Weights of a small transformer language model: 20 layers, 5.64M parameters.
Each number is 500 + 50 x the weight over its row's rms, rounded and kept within 0 to 999. Layers, rows and columns count from 0. Numbers have three digits each. The size before them is the row's rms in percent of the matrix's.

# v: layer 13 attention value, 256x128, rms 0.124, rows 134-159, columns 0-127
# o: layer 13 attention output (transposed), 256x128, rms 0.118, rows 134-159, columns 0-127
# q: layer 13 attention query, 256x128, rms 0.171, rows 160-186, columns 0-127
# k: layer 13 attention key, 256x128, rms 0.161, rows 160-185, columns 0-127
v134 118:507506476484464518556506429513502540466435584547473377555556461506517481498540511462560552460472559501513448489509486540455444454489423435467531589588570507532491552502470532481558529552443534554459484505449520589431519403473465449435506488456477523547522542524531545558472504397525438490424576460459431575520477352569622469561473543554519473455543386500443567539541492445426467489569
o134 125:535502440466434443572621465436489521478536472486502678430492576519601451532490516494535489506535471425539487484497497450475516530588490566497582416514464503450524439569514389518522439506400527392510588481370530540514467492538477540551494459487488501504581591473564484490498510579488459511502425513506496498430581459540475511576518416486441541478520484499524459559501505524457535392508
v135 111:498562513529500507593498508450458435547476511466492550494511516504516470505538508617465451587473396465521480512521420541497550564534521470593472396584497506450463515525501586502442465589532453511543449524426519458448440578371581554479417529442439525414470450524537389454598558466499514509501559483556523494516448499514570588545543509614483462563414424506531486538497458493538490485548
o135 110:543454505513482534481501442462531489561443592532433343434483478466552541445529560532467508484490470511504446503536514533484579494509461502536517371529550407472527486482452531506509490499552504501483526556471483557526452478520463451554503391530513432506452499465588535428483514472449456559496514658527488499620441427441435489555491555540515390474562545515505610561537389565549512493429
v136 118:528563601505561481573485515546424442517450505542543511549433526557504521496494580489494472475503518503466468516422452488476501472520517527514576434497599617447470465515493401566397540553513442523413469547587595381479529519527550504472494541478475447536471537514485624515551561459464542514471461543541546432451506471514553472553462554419512452612440482513526483411487481560626422480504
o136 119:545456486581519541471454476579444494489499516529495484561520454524502565478516516551517498485492469475546403472424528466552540491538539564530533422480485517527454533493468528461474521544493407454505427441505499537532528378502452422560488394478552506564368490431451585529520423464519497602539474539553503510552433524509591538579435518468437588464485483459359579572459546588540544492413
v137 103:459497404575535518631542549554547523460492529455491483543463425474531509500532539479526511451438405520471505651452539559452528494538539476422470518483596523531568445452469493605522545498504502476464435522570460495529477526445494518513528445426481493562438498488579464419387386395486500497502575634495516447449462542502533404535488527528544540563489436522463487453538432510515521485440
o137 112:550458485432526511527522548611497496548568442408473548542540535474527447504419538447527471543545549484541567545645500522550483577534531480529461448565449535563476423577461531314510483435492549440481427472542572490502478482502381496477518472538553458569484392484452531536444538432580511487451497585510527582514492538488502530519492515452430482517476432531475420536424523459476476509476
v138 112:614577439384477449527506504483486410460548459461505543468520527481426577496524590509533491541531430481506544554548507504579539601454539466458434481420484528477557539513501491569465543520582476501509448502520585423460470520596603684497458482551500449471458420443443504474526473501451491499585543539540473469479518456574553508500544556532390532510520405489476471493492415497465505473529
o138 119:469399520481432623594478480488530461564413551486425423421527468538497572511531462509440490504540539502542446474474498572522556534519523548561447514558480533607451462525418504408511529477506411513524488540517448546462393533497562469569529553477464493448459539542472517465435499506499464494416611552560530553471470536536489429449496606448506434437505502434373485513585473538506512586471
v139 115:682519385483538534535504418475492521474351480537479400554535486464514536505492481547527489525480516531499490408479454594471567573573489435452442474638477426542470516534502515502483509416484492498531531547531431579496540514524418538510491446554479506477456482551494493567443491492551511498486476496450463506597594412570503531554502625462431536514532490443502487435505484500448560532467
o139 119:498468551477555477494555388447560476425496574514460565546562470572578469456456526551519509525439425480501514506532504483431527606502560534574495482576541496425483444565431470382456503457443575428508500435477482517513470539497486500545437638481522484538557589519513473403479585569434450493471573432530475512532561479568502417536571384400538471515466473513524487483561514468475470499521
v140 119:564492457489437477545498468492437535498503504406546436503524439509510498496519489399460498399491593407520477463407507604469472498586420490520452533504612416635508613499521539590479463446542503489439533476512469644512479432527447496539538452527551496507481514480508565489400450465483562508506529602497540493584491402522529427509497538540478517494473494552419551481532561516493552443524
o140 123:520512532525503496623607458502465481458521427467455612511637461547555444538401564464523534555563495478479479494633488483373557588475495528489498565521454585508484480562461458400530439468428541516459504403475572468475486492552503535519470527520459495447568536506468511530539493536491502479461467398542503531371529572481448504529552428484533552460490506470541499439416549500505438476475
v141 118:481485444537468510503502515470467440400442436488401521549512522493473550496525509535543509492510332526452425386483561484480528462510539494509464469512459471435562531470533392490580505556597552447511533507523586488571459511487431558589470519486413495529535555391472503446440383535540485501615523526460493558529508536542509571444504498490476502563498469521433509613554463528465468516385
o141 123:441520480448574579502569547455495485625427431514496565526499511538417587523519466476546536481455536510460458565561520592550372554463554516505473478504519422567481447492510502349481519532481475514523530496471444531490593550510483549468521449435568489499552495543475453490476565511575494464465454485509516642602459461481409457449537540476490451535467502417512454442488515423418495596484
v142 116:535483427526607505471471510489526486474542553494508423478499562495546478494472536453501467462425468528460506449572535570480453468419514497487527569619490537497484493584471468510572580487470473523570504479623547416525595527458549422482527462549500483532569409594526518479406460496508495496465549423387454482403535497487384503422455503440559520488516511566587444409559585450511475497447
o142 122:505522548496551424443489495480485468437412529421557448550473633421488520487512454521551492498466506454474635472516458543530541524463603424547531527513469504513622477558565535466454503472452436487557441431475526457535490484508545492490475552484498490485514545493428519590488598490529520454557546453460527456594515487539628424435398418538399529430400478531466506552501512452486557477535
v143 106:427509556434437501495505565492543502485530405459473539547497548399521526501458440545527539555546484439600493364582482529584553482463521511457517540470458485398422530554447555454470546487517498536518606424433561509529538565543379525512524581530461493471554558494367493467545532597563462517509416493576457558499473506499547556504504481425516442454554507418483484460463444495472555513482
o143 108:429461514498511510469403526490518451546551525576511530456453470558496511507485442627455456462445532479500491589410498540473481402484463487392472557406553502482567547460464456536445542584569512548475490569550529558509556449560604478538493447376533513481546561589535436444519514555554507497535484470525417512504474431542441511460521467490584353534583517457499501463585489507470541483529
v144 123:412559491483448510491510553515543618673459470471478477495581490439400436507470471552464485511527561485471477586511501570532420436453517484510477496558515507535437467462442571440480562538414496499519587499475485545475521533446495480406432545469504588509491513522515479448511526578450497495411561508531514488543436479452507420503532542552582560429518555500566476415585547477399611496530
o144 124:550563491512546415515434569506598540536597484479399424428478452506523376461499531482416502526502477472480508477430498504479570437498446522460571479473400493440575496451493474579545503483415532515463441520531622455520474502599531496530489571516416437523501504564534511534480527501509497511550501516474416451589516450476506553550475412518521502527537538530616514483527476514508500384648
v145 114:591532515468576526514539535527430577443448437495526521490547467529485570505527448649582489513467568542428441470455504519457470456521465514501473443516530488342533602493476400584481493537419419465486529487480593543518483506464444460516533435538504407516488486440519579567508501590588574500510534502525554501455486436489468520518416550539452503506626543459534502512483594517494506496419
o145 117:501556543560496533494472469527547580505521638518437501542515509523506491485611531565573478538389497518468397464513538482504566441456500526485502581551466486487372490505526458361481527485413505471468485418500475536513569542519541500531518487476562482483509578456564506554514453455498481595579465484504381550538466410504591474515422494515545507537454463376408537464510535449493412470504
v146 113:557456538536539420429444488520472474537520547480557562417512540559489438494458558518505463522426624505418493467481483526556494525519472547568479470415522593480432530563567396430531480391532530455483541521510489578517485508446531575534543486419518477584517445480547420463444533499467546499513481507459511442511447574484459474499425383478549486480403593572507584598434583510546536510489
o146 116:529574509468565475507550552478502531432372455546441404566465480443550499499502449381552542611473518525452558485555465573542538491497446525523505563547510402550479521446574488547479531473514490541508502547491446407445559493437525507409487465506491537512468441463468496504480427432496569459477497351496424426453511542521518530531488535552542545535576599441477638509422474541524482528482
v147 125:504454626497511517509524498489419460470461480487587444458567514419465478503480529491414504436491530505481453425536481548411395442534474499514551517667638451469503427421456405456517504542503505607468527592540584598500520530467464483517528511448435499517455479507483566441531497386537449504498466485486501550523514486526589452532572482437517579502542520461476518523609470517475463511510
o147 126:501562411496520472575573522530481524493454414498512717518506470461493491526512545492544579515407444498540482562505493512456529492469547642531582447487507483464533526515519487467511501520344425422517509482516507457510568425561570442551496383463507556478485505558550465472514564535453524505512509482474462510534469524459490542521486450386513566454464467521459468517498525530550533377429
v148 116:494419475573476494445536542544498574463485425476526489508450474549461505508415556553523509519531470521430505484452477501546525499567552476510489524583441478430528486405439419592564519500521553490504535557504471560570472499471461374575500470472536500468462543416484484414469437511600362500450578534522474462535466559435609554388521538497468536454604514493438500556446561537519570424467
o148 122:546580499417500556479471563481496504538555441472423571523514533530493457490419583486554549537469450493466519581520516524493470480506530570468482585466475436487340414462538551431488504427510550437549455545494475507496519612553559514464545415401509471547556431555489501476443550518496587464566531546455457535492438552460514523461550452498564433551468509483484423444545525341504540555546
v149 107:472479467541476413534509451498567584470454498530474462550520516466466487506535407462552484403569480516499533528436489525472549550515453442460570428535433428642479578419581586482475464488510503528507564424489387494554467529522417485542459490508540530473591606470559581516502487501582572484404477468602609495540470473566518452467538523535541495509498444479472572506441499464491477445410
o149 113:520507520552525395492487533495445544492594485446540533471631500541537477489454598557465532531500462549475484439485535444438425549451452428514518542563519589446481527438435466455524491510581583500469522500422519497488575484527416592520431581488476526504630450491493477523585424502530510513490443429466603467486552458449459544489577471409496421601439549527555498429460474495449513533544
v150 113:554531497581469529530501525431484501443490492514461448553444385518533428494508528535437543507504509440474542532363517490512478491536505509503439540512454433532498405532532559617561552523540503413444494490492586508497561425544477500518482405362517573497550459531550476518460484594513478497469476377461507492582524442599489457487456458623427506630513515532464534514531408523501486510520
o150 119:575416515414397580514549485448525533574484453502563507580483487516494585554433476446473503452587523476454470428595472480474452455514504439486527498531501433470524466578539515347547518462479629518448513475449495536547518517438469555552486437537516425539481582452464534549549546580421470558475527525438534480455542532500500523454510389452532517555490490441660514508484504462522448493494
v151 121:544487464571534554583535524476544517467475506578427526527448499569456568500506522588459498535491536516513506553492515499502534637480465532434423342531448516542417438520530508435604536530419465532492450494514477380540436515425480494448470483539483555501596528582426477398534504445536543504456446493446496460414528518477440525558538492504470512434526544376543460475501403522524509537438
o151 123:510584491455544511427428453478602533546576502499548438554520462503487465503505432570542442519469525490493431472446577453508498533560523457588480438563554497515537489472520551416535483538599484512536427586567475453511464491391413521500480543567461552574522444495522477393509489458412478507513474585494539495593457352523582524449431458474439460520513453611452545550528474461472486488547
v152 112:524468495464471504452465520445489391441529491546509521403547520480593449496479563484473513577506516452530554445495490469568525571405535561398423540443494484406483498595475522490486567409566512429559458522530546533475526505609462604469593468471476558501474373489456419514493531562462522486605408471550463458506556501489483534531421463467528466497494624491521467510446428523534507565511
o152 114:488399610436440503508493477493508465409412569593520442569436515512397596505551346512454449491512519487486548554498472610508575439584501510537422508533513435564556537567546570535467511470516540564459535566560449493472471471452583454478467531489532472512433546532488474413498532523448487487461572415491479485457541542574504475449503527460560460464561507412488467505512502593488472512440
v153 111:440493602559493527523512533484499500518455539563419514579407508548556474500476526402554509555514484491537571534399456488452530478591581465512477595529455461557504490409461497520543444567503545481523430507424434528483418421445495490461482516445515618564419515523473394510528508403463454484512594550520449506541551476554539457570490497537569406510426509483419468585466464494455477479579
o153 115:566482470456506483469591508476458478523533426513531503516484441501466410478407537476499461492612473486577553564493507473440477532594540515479461392521473452442461559583526531623557532521548556423521514501476443510472456539464386497509530386559517498533462467463487470486521467575488493500458460628478481558413560497488378560624509524490510520487582515511559416558453490438513462565514
v154 122:506524546515440524482529512448530510511479494535542530496498485528419521498500504595560495389605585516508422468498470499501549529537431489531536430385501528552559587427491453574533434469481421498427640465457445570506436436486449532516448484483552509453507454435454480476530516490536496493522482589487496500468527451515489495425589564568370543418558536441509508596518601485528563503399
o154 124:483608514542490570530512506467474522512443600483469582493517399573587430512470550437519533531483502504500437439481562472426570474483485537507460605495451534528406485353508433429519505542469558571433569481546473497451505549520504536459484522438465501385533485460567509513504454421526525605515484525481491540453449428423526536438504508471596529521526480583409529479542506436549421539575
v155 106:572431551499470540467489452467520518535518504534536506372571475497450418504482468500496472546497483573477485377551454454483403516553481497438461458540509538533483449584503427480551521558487479516526519492530585579534523448530486500436499580644489509459540556477425569447545506462623524511485544497432432538495530482527573559501507618383412467515544584427498563538528535494536452454432
o155 111:480575528491479517466510476434516438525479517550501543516586536599445465457557509507575517407461441495524471578438490553488553499484580644573540602421505505485518479431626461468454436471412470404558459506480481472518572459425545515480513485483456525474569570548577422426493505545492517515457448493500495467488449455523560398568516511441503497550485513514385531449557489583491572458450
v156 109:513495499576534526498531538535451584437442588447561488401502471382593376504497530527508507498532443470486521495449518503447572484485508498374511492468544595438475515482406413563536553487512531534538552532426560588455459465518601464508555460474451467548466488546476519504438469445541566506514545552522553518438487467484591512547412620571444519450422550544448509540478502525501536491422
o156 118:532465507437513447539527558530490476399422522563485542507596572509460434527484591539515516475507447442513489514655455533574560460584572488501535504528438515550443466452596546383468460461416570443483502556505530494475547545556479524475514494472607458586468409438514487505466563482478557516478459543516450508452568477514482463501449565451473465523616490426399470520525479476547470413447
v157 124:326464431596522542501528500589494503500454547491472497490532423459581445504495515529473499533506467477501483478342499514406538473428470563467452485494567501506465407533402466422564469534544530470531516487452443580542433563527505402492534518469475511495528551472502499488487537574521502498517521553552458482564517522411527486533465365564581497482495527621482476609495584463496498527449
o157 129:471545491457531402458532514530473436423552512585542494510438473429446489522465443515542547527465503516496458504575502558461454468581487482459451420484482463508456480476644522550506391448531575556416483525509593555526524557569410559384560505457553470585532459547514495472487566489545495533468427510395443567552578451446482540514509534553483477574510549488560511498401517502442546404468
v158 113:491512419412531520464507426489560457544465524579622461378532515563507572499458545413519444537455459533504444479555474498555408460481522437487557469443485481626514532507507434347475485606545526529495445514568448589569511536533506489516488520538493532524589490462516550465444514518428528497537580546471429532494519447554521544486532538390559474425480510503549515455549583485514472435451
o158 121:486629556544477409517538494476472446414531503532472464424473527486521548494519460465561490533491477499517566524475518527448505544434593598553491514466475540531534482478530435607483391489462462469495497414513489450533492478481523495456466625502412548430549432573513430476487500465559459583488471476548552512604499531508517396613480494472446562487443521420393517493490503554429627538521
v159 116:480476588476442430481483528484542492485604445450490603504495554425517444504500555493558482560479613515525598346577470555587503514470529477541541566490469568460531500483481490570509505485465429505518501440474632502549517538555508624553498469441508474490531472446450486524480493458550530486570478456483460533578515535593427476492542538552478488550468591557477504499413390417461485546447
o159 118:492367555491541567528497534473473490518375511517582468515518515476468515449460445459480470508480588508497538485486475654452484451458487506505512568452547453519526605515519428389484653517556452499412490471523449511498526507505576525545542421452450507408499549480477433576519487564560506538503531512512482377412472520540482506483505527502552406570549569489451487577511502501597446536490
q160 086:543425549512631528466516406571413510434496536424506488513506556447489519501543533458423576443501456449461507537538445496458497482460395531482579523449501623574534537545589509580491674541528477494560549590445484528522485496555495490518555600526507508482563526399505463473542553495538514522516444562483504470384481474406531538545457484513481514512496454576467512534500586472468485476541
k160 087:556507500528525523517365534427465552526530527452503505471474507485501524944505485482443486467532530456463474497498493502510501529531449491547434497501469476528517462455475504542540473516458467459499556490478479483448524499463489512496514535541501525513461480466499477489504495514522495564499505494534536566542486519499485466517502515526504534477459475478509475502509497515501565498518
q161 100:565443468427524518568478523525586537416536495603457583520549467579453444500524445528628544481490595488440409482522544575624558512459485518416587507472369550541545512515491476475563483501519471486421466517514542453553358510491495426541563478582451462517425454561475534503445440461470551470550477510575499557515522470474508536515509469449516562463467515517528436428531534473477510522558
k161 098:476486480416575380595377433554464549462456470536430455548570517537576478614525505524512492512400535567491434517454492509518479493525474562477497485520482523510506553503490444485567494529530519569419478504543451564451447505558426506468406539521496463562499456480500500556618530410456550409495534518600538511528506482532517423497519507447486586552446545428474442511386489461555581560469
q162 098:458481377475441477522465523481549453480508453534510502420478545527481443488385463551559411534588489501521509510470592471547533452496564535382479529505502416435514437455460461470497416527442544550577435483608494438438493570476522478571350437496481559574467469626477497542502436499499485533452501536522493569546504498499432474486490483585519477456479466493499450491521392595534538453539
k162 091:496461490494480495483643475552536444493459498510488454526487479494516441054512535534519515517515485490572500469480498510497500470514490505476543507539505508508482551536548503489482507500520467488449496502512534528515459498519566461490460485493498485438503511562466494521507515554476526546517519543456473511525550471479486554458468494509510461498522508500539504477499520453457535500482
q163 092:481549568464555507455481438557502384457517548493508369561468487484544465510502567490451543511412543562538556441493478556512484464504406498541510382518575596577492576563557499496531613481492511637403490476452507523494598460452464492491539480528563506506544479420489480444464565545480416515512544535520481430473477438480571575553480446472445548469588489484463599506454519475518528449529
k163 089:500586508532521557469421527447446582509531512550526581453453522406463530768466515488440409543542473469475527490568487461437477555462446517501532512505493546505509449476449463504499476544496475501585468465445401485520557479392444527587506521511427556516463490445514501536455510461542444608512544486551479549523537488508441475564479436545516463510478455591484558549516522547528449465522
q164 082:448476582500563508516494449600544432472499514526634473437484511572526470503536473567642500598489571589515504512543464469493499426519552556532574482482417417598478494562493528539486372472533494473411488486522529464510505504501467482506548437472528425476448550490499513489486480504484571531493401469522513532537498457642481405478505565522442498428455625506476502502457462476553578549542
k164 082:514497465466528397480497490522536474436450494528504504527566541435533562518494464490530477490618494538527566492459477595532441515527457559508452490610494576437427486468521409433482560431626485621464385484523386530523595579576514574532532490444506477542523478541560497570499501478468479530492488557546402466484505410506525524528511462424417466544470426469437456510556496474525475434429
q165 080:511427457491498586492512501532474408508552541375495425365471474481444569516558479405509535400482576406456530569430552477519501464536536531435492463411536589630535548594544525522524489502498543520524501424495530391555505417474516537615557535545508494484506529489509473473421466523489494564566501496560534507447420520453474463485469545533524492450518432575438540430543492508506476507542
k165 085:520474497613467537558540464437516493492506557498498452450427505473500484611500491498459545437575534469419513580547574521559434475489455510502410508534458440472464507456465441450544487519481387622517458534433500527432499471551493516505485541555472545557489433402415543502538522471494439676586408508621484534486513501430504465528490418558504536473449515511434466534456569549549506476481
q166 077:494446591532653527403513512454427461460458518442560576449494461559542567506523499439500659549489491437440474524563475485467490474454561558511519547487383460557516564536505555535493478509553539472408519532464516571509506500530517486482531510567522547533399490529630502573464480516474590477511460488574528484409447496530503567558492482500550515443510379514477555559517517563550494474434
k166 083:528461509483487438553311520441416505520535476479523443485529508521524541865478450484487569517518480470443490521524515504514482468481508515522500475473489464483483463459506466505518494498516616544524547537507465523426485490526467513551480538497489512517412456497477483551593466510504485524454492554499506526534480530463511450503528522536458486505438519453427460539539506511532536499535
q167 090:482482495502596485481540471586569464429556542502490514561556451474596472514516532428501561461424542572556494544475529537483538564456548549490642429482546577510400568554550469523424427417510489498439560461421528540510535462533572459505539539452558517505472512483587492549413452495557462460532461515483462491385378487502532618484537480490521524521514413495453568488465455476495452472415
k167 088:524422551496492519495355542430453477497484506496497525464448506515477535724531461462518521480371469402491560568560569535462539452467526490562432578478447552554514510419498418471566482542507575485472482495473434482552586419413462479487524513421502509510462443498590501553472469477471438530586442444547534522513535528507492506529529473511508493486457537486485521535452586535545457525411
q168 082:490586449576458520491536482418497524512554449390424561428566449472476509501428566557585412521615439520510567551552492486520556506512511590499380529507460488462477533441439522418527506495451461544556517445613501427465466578438479485444403505438510507436547530523459529514466504504551509533545485569486437524457501436549481503462583553562581475518484429569533559410506569476465514465509
k168 081:483474529433536572543678480570572523498487534487491512506500487534503445308537484464550487441466442557508548430424405457452484508529480538469426410484512500520450582554517529433457576441473471506498440540475534457519471432457501553439546431487612507445581521491527576475578537548443450572491476513527490556499482523459507543427543531549471426519544527470443579485518501491510517570546
q169 079:471562495446462499551509583536487521451534440446505545486507493444528484500494566525433425442538463601484399441579524501587435504530480473554438562568431442408448407437504576384454530511513480492574543407566432453502542444444540552492469448528543505539558486533450595508493494620516510470412418489463485527510565592529468497508514510516542504478492461431537458438540410464464566552508
k169 080:466567548476430445512633438566552499522508521519487563469452453506504494209499545546506478481524463535550508556462477401475476485525566473411570538486567480535505544487518544540489535478498478493494518540485624485500507443495567430434530389482523478540524535472456538511464493504487521532525469540551454474502567484457486556481454576473526500561467464534500492450560547458450404508506
q170 085:473475497490503506431512559501446525488544530436475566496518491453477579495534436399447539505490500370544545571454460511442461603495613459445477527590447572480530563554509508435455525463455440461455513545455568531631480503563487508380407520563523466471493530569539446513502514588522499477581481476512441553574525557471454585471508506592529487405519429490514410462476556459480429493509
k170 085:476421472465523460540390542545464469502616510502516474445564536536537597692545460475496557481460534467489573508512571481500471496524505440481508539482432460544492528481523482485412533537486476563530513550496527491481464477536469486473475464461585423545434455528502579489601498490504550399437537511488583590492446557471453403464547535567526531448448484519488388341469490526511483494525
q171 078:490554498481497504517500462440552547484479496544500452563561489497470530500502393594427411574483490656507496478538424491373471514541432441522467464497518580517467512501467518548526482469483491387501514519565519494438458413613473578380502481455483413510541600472442521499572577477542516500487481510456506496486596496486448386485505584489442558514487630517543477527540506468481437528530
k171 078:418507469513518540563624558574568394465486535494478604504517481565531502401520483479477388437555532577560443482475438554531521528524495475567480453568457503471499491571514532454447446488559495433451451470541519487593594552523433522505526404507516489496529539501469505506348488507489518410528521527527512479403463511577493533474487463538558483485518434524596540537577436545424424441465
q172 077:441513483421507495471493455512529578518566439446504462484499533420446397510470579462423386438492440558532598438463485570493442407560439436523494441520505509458556511447473545450446568563390490574591536593525431549512462527497423480435506490518557423505661557509499451433491591547510455518509498488494453503573486545455524497532483513537432495541462588471504475475463506496458483477530
k172 081:432552507534449567447643528582603526498512513463548567490459500388491473397419567545451396491599483476564542485461459522478481515475481422450517564513547526569524504519567557539466503505458405372544462468500560464528508496508543478471496494439499425479567548508417483474445518556592540559492538494509466513497458523490459520482523507543539466543523470622574542386421500458488513502548
q173 075:490540460471421513571508610569524501405518464553441587496501496560480540481523508462507481465489559514559458500519657428563512619538552490461492538549472550511441472469413423431471410464516543528516494425481471507461573442413426479495547454530494523452484431501564539507370444484445475480614481406474476512442529518503502552482450418516520519487433401487530517451470459439432477499489
k173 079:477491535497481504470624453551486469436521542504460496516477491528539477128551506456518554464467493484572504584510565425519545462495495492452515499456473562544492522530512487498501537534508541577473452515463500486479555441489464508463511518446479495502489514505526462531445471492402512418541476472495515415459485490501517514534513562493471559520475582513533500532492531461435486561484
q174 080:536573473480467536434498511496478576542418463576506557537516503479490475514490490513386441476541482487406522511486441465464547498521561362567557497474510423410552494489553546520448534574605497466468606504445510560566459572464511492441530510518487440392529521488425397486567545505521548493470565522486497446467506551493544441543502467514509495513443697410515447492517475588487479523518
k174 082:510648421555484547434504470527529510623420473414526575610480592498485491651399481522461425542488513512502434566535478552501505538435620464463567521549502475448569523460505517498455485521449559461448527480527540509456439506518565462402524481516473516513555546522421528472469468464524505664486538493416431487477479478508504503500513555541473496458555476530471469509451421522495465469522
q175 080:475501515528556502379513404504551523413597485371450438435540477493494468499617582503509480442486564547453546621497579461548467497476474541642565511473486522562511561442538477476452525464431513438499557476457468443531485522494427532535494473594467513576562523478511531463410457518460480516524522522479540473508454486565568471486497611545522424529437493533476560437452497556446419543482
k175 080:504468531596474519539669492459526535511493496480485439480522501493525449507464555551533481462481552509406528571426490516510465506464433544551514536491448505511435532475568502511603536441469502549571345511382456460478612366508455483465539562460421398578575482451511524458509521477524512515523452524564432516458519583501514501465540481512545494501397565439489463442554465565501514518562
q176 078:460564414422405461583466497468506422487522462447482414555488504413482469491518422510462374452465510537581550470396559557490485505500428455469485472533590548422543509451487467476474475536425535518476506469554459543458525539622482550461384443386477421566518534480424461511538500544551438513513557479503502504594562486443421424484534489532445500503578547500502466522474472543498526493588
k176 079:413532520526509518433642543498533476451515489557532545538514496538477495104510516536486441479551533513574479498484476524486533519507495468491560547520497551493507515521534520492454499474483446464511499502529525499572504479522496475497475453483527450446546519535501499501418526542516525471525496465512502522457526491500438554460444518495533476483533515561592526478498521499447471450458
q177 076:498490477406512514514486495518492605443539517493553471543456504495469475493524492467420442518460409584512484502443501513513467422487530393475449614512408527444428413455493528517438430471540560453418560511606498489529459372590472489436579451476478484543459539525383545519497544513482457443478471512500513398458581506446613460530491480535531525523491546468506431472605595539532520445494
k177 073:423548529453460510564525550570539592468501488420455541487546535502480449399538477606502456468543596482535499490564488464446526497496508472518547621579493547540540493471493514476517496494542508387364511471507584465491484488624515398519418468512476438451489525540440480491484500475517550498484515546540464389423544458484503546453506559520488487559437548558595531418613514500426446423481
q178 089:482460504559392401514497531573491554627541475515491541476481559588527528487443458479530514493521441572504558514482597362590442552458516534519492503455522410507440523464490388434624420526496602517558491453500463449416517453447449476540470497505467487507568461478486611462463451420450434510488523432484590413519488605491504497471538480480492489508459511469483592518489497484467500482472
k178 088:514512459519386534495635487525531498478436482495488454493500471461468493131507595507530570484486531504533498512575528460551504515488496486533505502505522494474540462515504510476561505453457524472515457456440437429504573457480492561446509528527442460503500501455515449478493483489482448507515511501488510472538456532475530558507510504449505479569512487469526553587518576475513455572525
q179 089:473391489526576400501501506548393490578505514524574560550524567476548519498416404475572534493399452559492584481485535454560536523504599558426498466468578436535513510518470413468504567507414493483525505453472430506548509471426544530426506502487566491501542502531535484490407463536478482522499491414465462523607453527540492466477535515526635492505492480485492410547538424442399422576483
k179 089:515470420532488446541460467476486438478561490523456426433542511479476571367432506532490525438444512478540530520467548442518540449500531478571464466505534463532586533427501535446560552491508479618575495448416464565505502517473513497512515496445618547428493435536534427520608494487508524420527567526531534611441465513529491533493596454537519586551503478471450419377502504459577565595455
q180 079:559455526569487492387528446514506480542506556494520552484544464530525539510568616508516569577508479560500556410572359556426514491504468572501489431473580496500412503565598556517505519457636491486506493580438531537498459517491576530533459590479495463505535537359527512501542566553498492455507487574441523483505520518460474569469469514421478469510570495430478580511460509484521401595483
k180 080:572449520504473500495431507475474529539515473526454537547412470516464500900519531438491514529503458513511515472528488527510503530487476486517482530488479470444521468494472500518547485474492475525549531525511464459487523480407505486506560490566492549578482522513536542511466480484542431519449535474472575486545502540518452470516495449456471419487529417491420542533494468536543492501483
q181 077:472399516490521511577481529558488353436383481634533529502530499533445571499502551505552468496517570398438504482426482524470579501489521594574458481516453523565418503486539438531379473539518488446404485452529499576471534549443569566509530430575545488593410523528514471503499457567526530485474447483591487471515480498416511503426453505548574520481484468453498561543438499510516560499472
k181 075:462611509483471541490616533488356453535436475500502536549493476492547473454482433436504506507569447499594476499443537523443487512515552552463567543474569511499484553440498490570508492510482574636516493553381409635457511535533474485602535497452404534500494469495489533503443466452450445590469510473437554493587509462521451527427487533482443498530478499491453498577546377544503523471441
q182 080:480491454498410432500484539549503531605463411520516562508394514508529498493453494472513517463465520538389447582531613463527465571478461501465396468550467502457535540445466460504560423511513540458527394480480511447444499495523483574441528471570402474604503490570428558547545448503451428496550452400588526485545519605456514457481531566548502459547416499381547546516515495563509482496476
k182 083:479536501468403378547677558479507484561490437436471420470549428502490477214465528543486558534475533538504430576500493485549404512479462513498579580450547532499444512517476523462542475479459551464472503478507485503498549466504466489562535542460494424563476522475483517453514477465481519459451524491475529482557457600491525479458511509489537557493491444469499539528517485532447548539517
q183 084:527449500502556508439516449473435473562540502464523541445523482571502444501603516474519544462528604483392434524485423578538561469453398604472568425460474527575522564493585554532485588513527498436482485549429508517510414514556544478497614497573512543530528531531619491561540526496528634502509479538566559548432435442485543534526449538484510495551391496580469490478487492570529512484519
k183 083:502477499512524436512448478384475514530482488478503467495512477472483500914482473491493507514513482478414435520442478537504480493496481498556483499532473456516511461471499476520530488521500536488499508551498488540466493522513475511513480547548475501536481448483496446492587521474548482511462513539528512513582471561527543432475510517505482560451465472465430467484476437500546582542498
q184 083:527571484447575449343519445438445506404527485427464434520467474569478492504491523462435535495486546560470468510443524399535560444528502517552528412475516498531519551582593516526468555458550625559576493494559487538440449530406426561535414531500632567426516479481539431501540483512449468509488499499455485468461542482532529538502585538478488574504540557474474523440479405446574519526474
k184 084:545519465607534494438544417456454498539499469482439572563450445452473578597440505529455513470620466507441531546500503523452550514468469487578582531441456512517530479517552488534402411527514536480496505462469465434451507432462549446485500511590499546576480555511421409522512526469467526587486525428469452479490493474441512536567438369565606474576583583498489448532491586525556441471482
q185 085:489612478549351505532502539416554453499441509440520477464522429466481407499565552477580480542577456587536560478575439514556483513483422550516480455566469499507442463501486606495540535443507470524555496458471572504491602475497497527473435465557399528537451527606545593480470514577532550513451497594508513558485514424476479565503474461527541469432513363500550500474510422466519507509569
k185 084:455490530499466453454588502561586448492576596612525547455477500544511485440599537486500484539399349564477539458495399410496483508507517549520472436494488445544410587577555498476520560436537479559468468627451499504527503483445532477531500416485440509527465503457490547437556516549477415519477516602506538510538540430495428456460478623480483495461486438539487543509489519579479528465520
q186 088:487608514485465530457547546495494456537494447430540509459429458504505561500461565431354526516554479465428584508495452503468514523544621496549490397577516454549532533517492608470436520546459509475464524522408535525538541551459567514482448449549527570521494581481613486481487503603558555506503482538464492571463393597487426473439508471591460476470482420490488542485565424553487434490474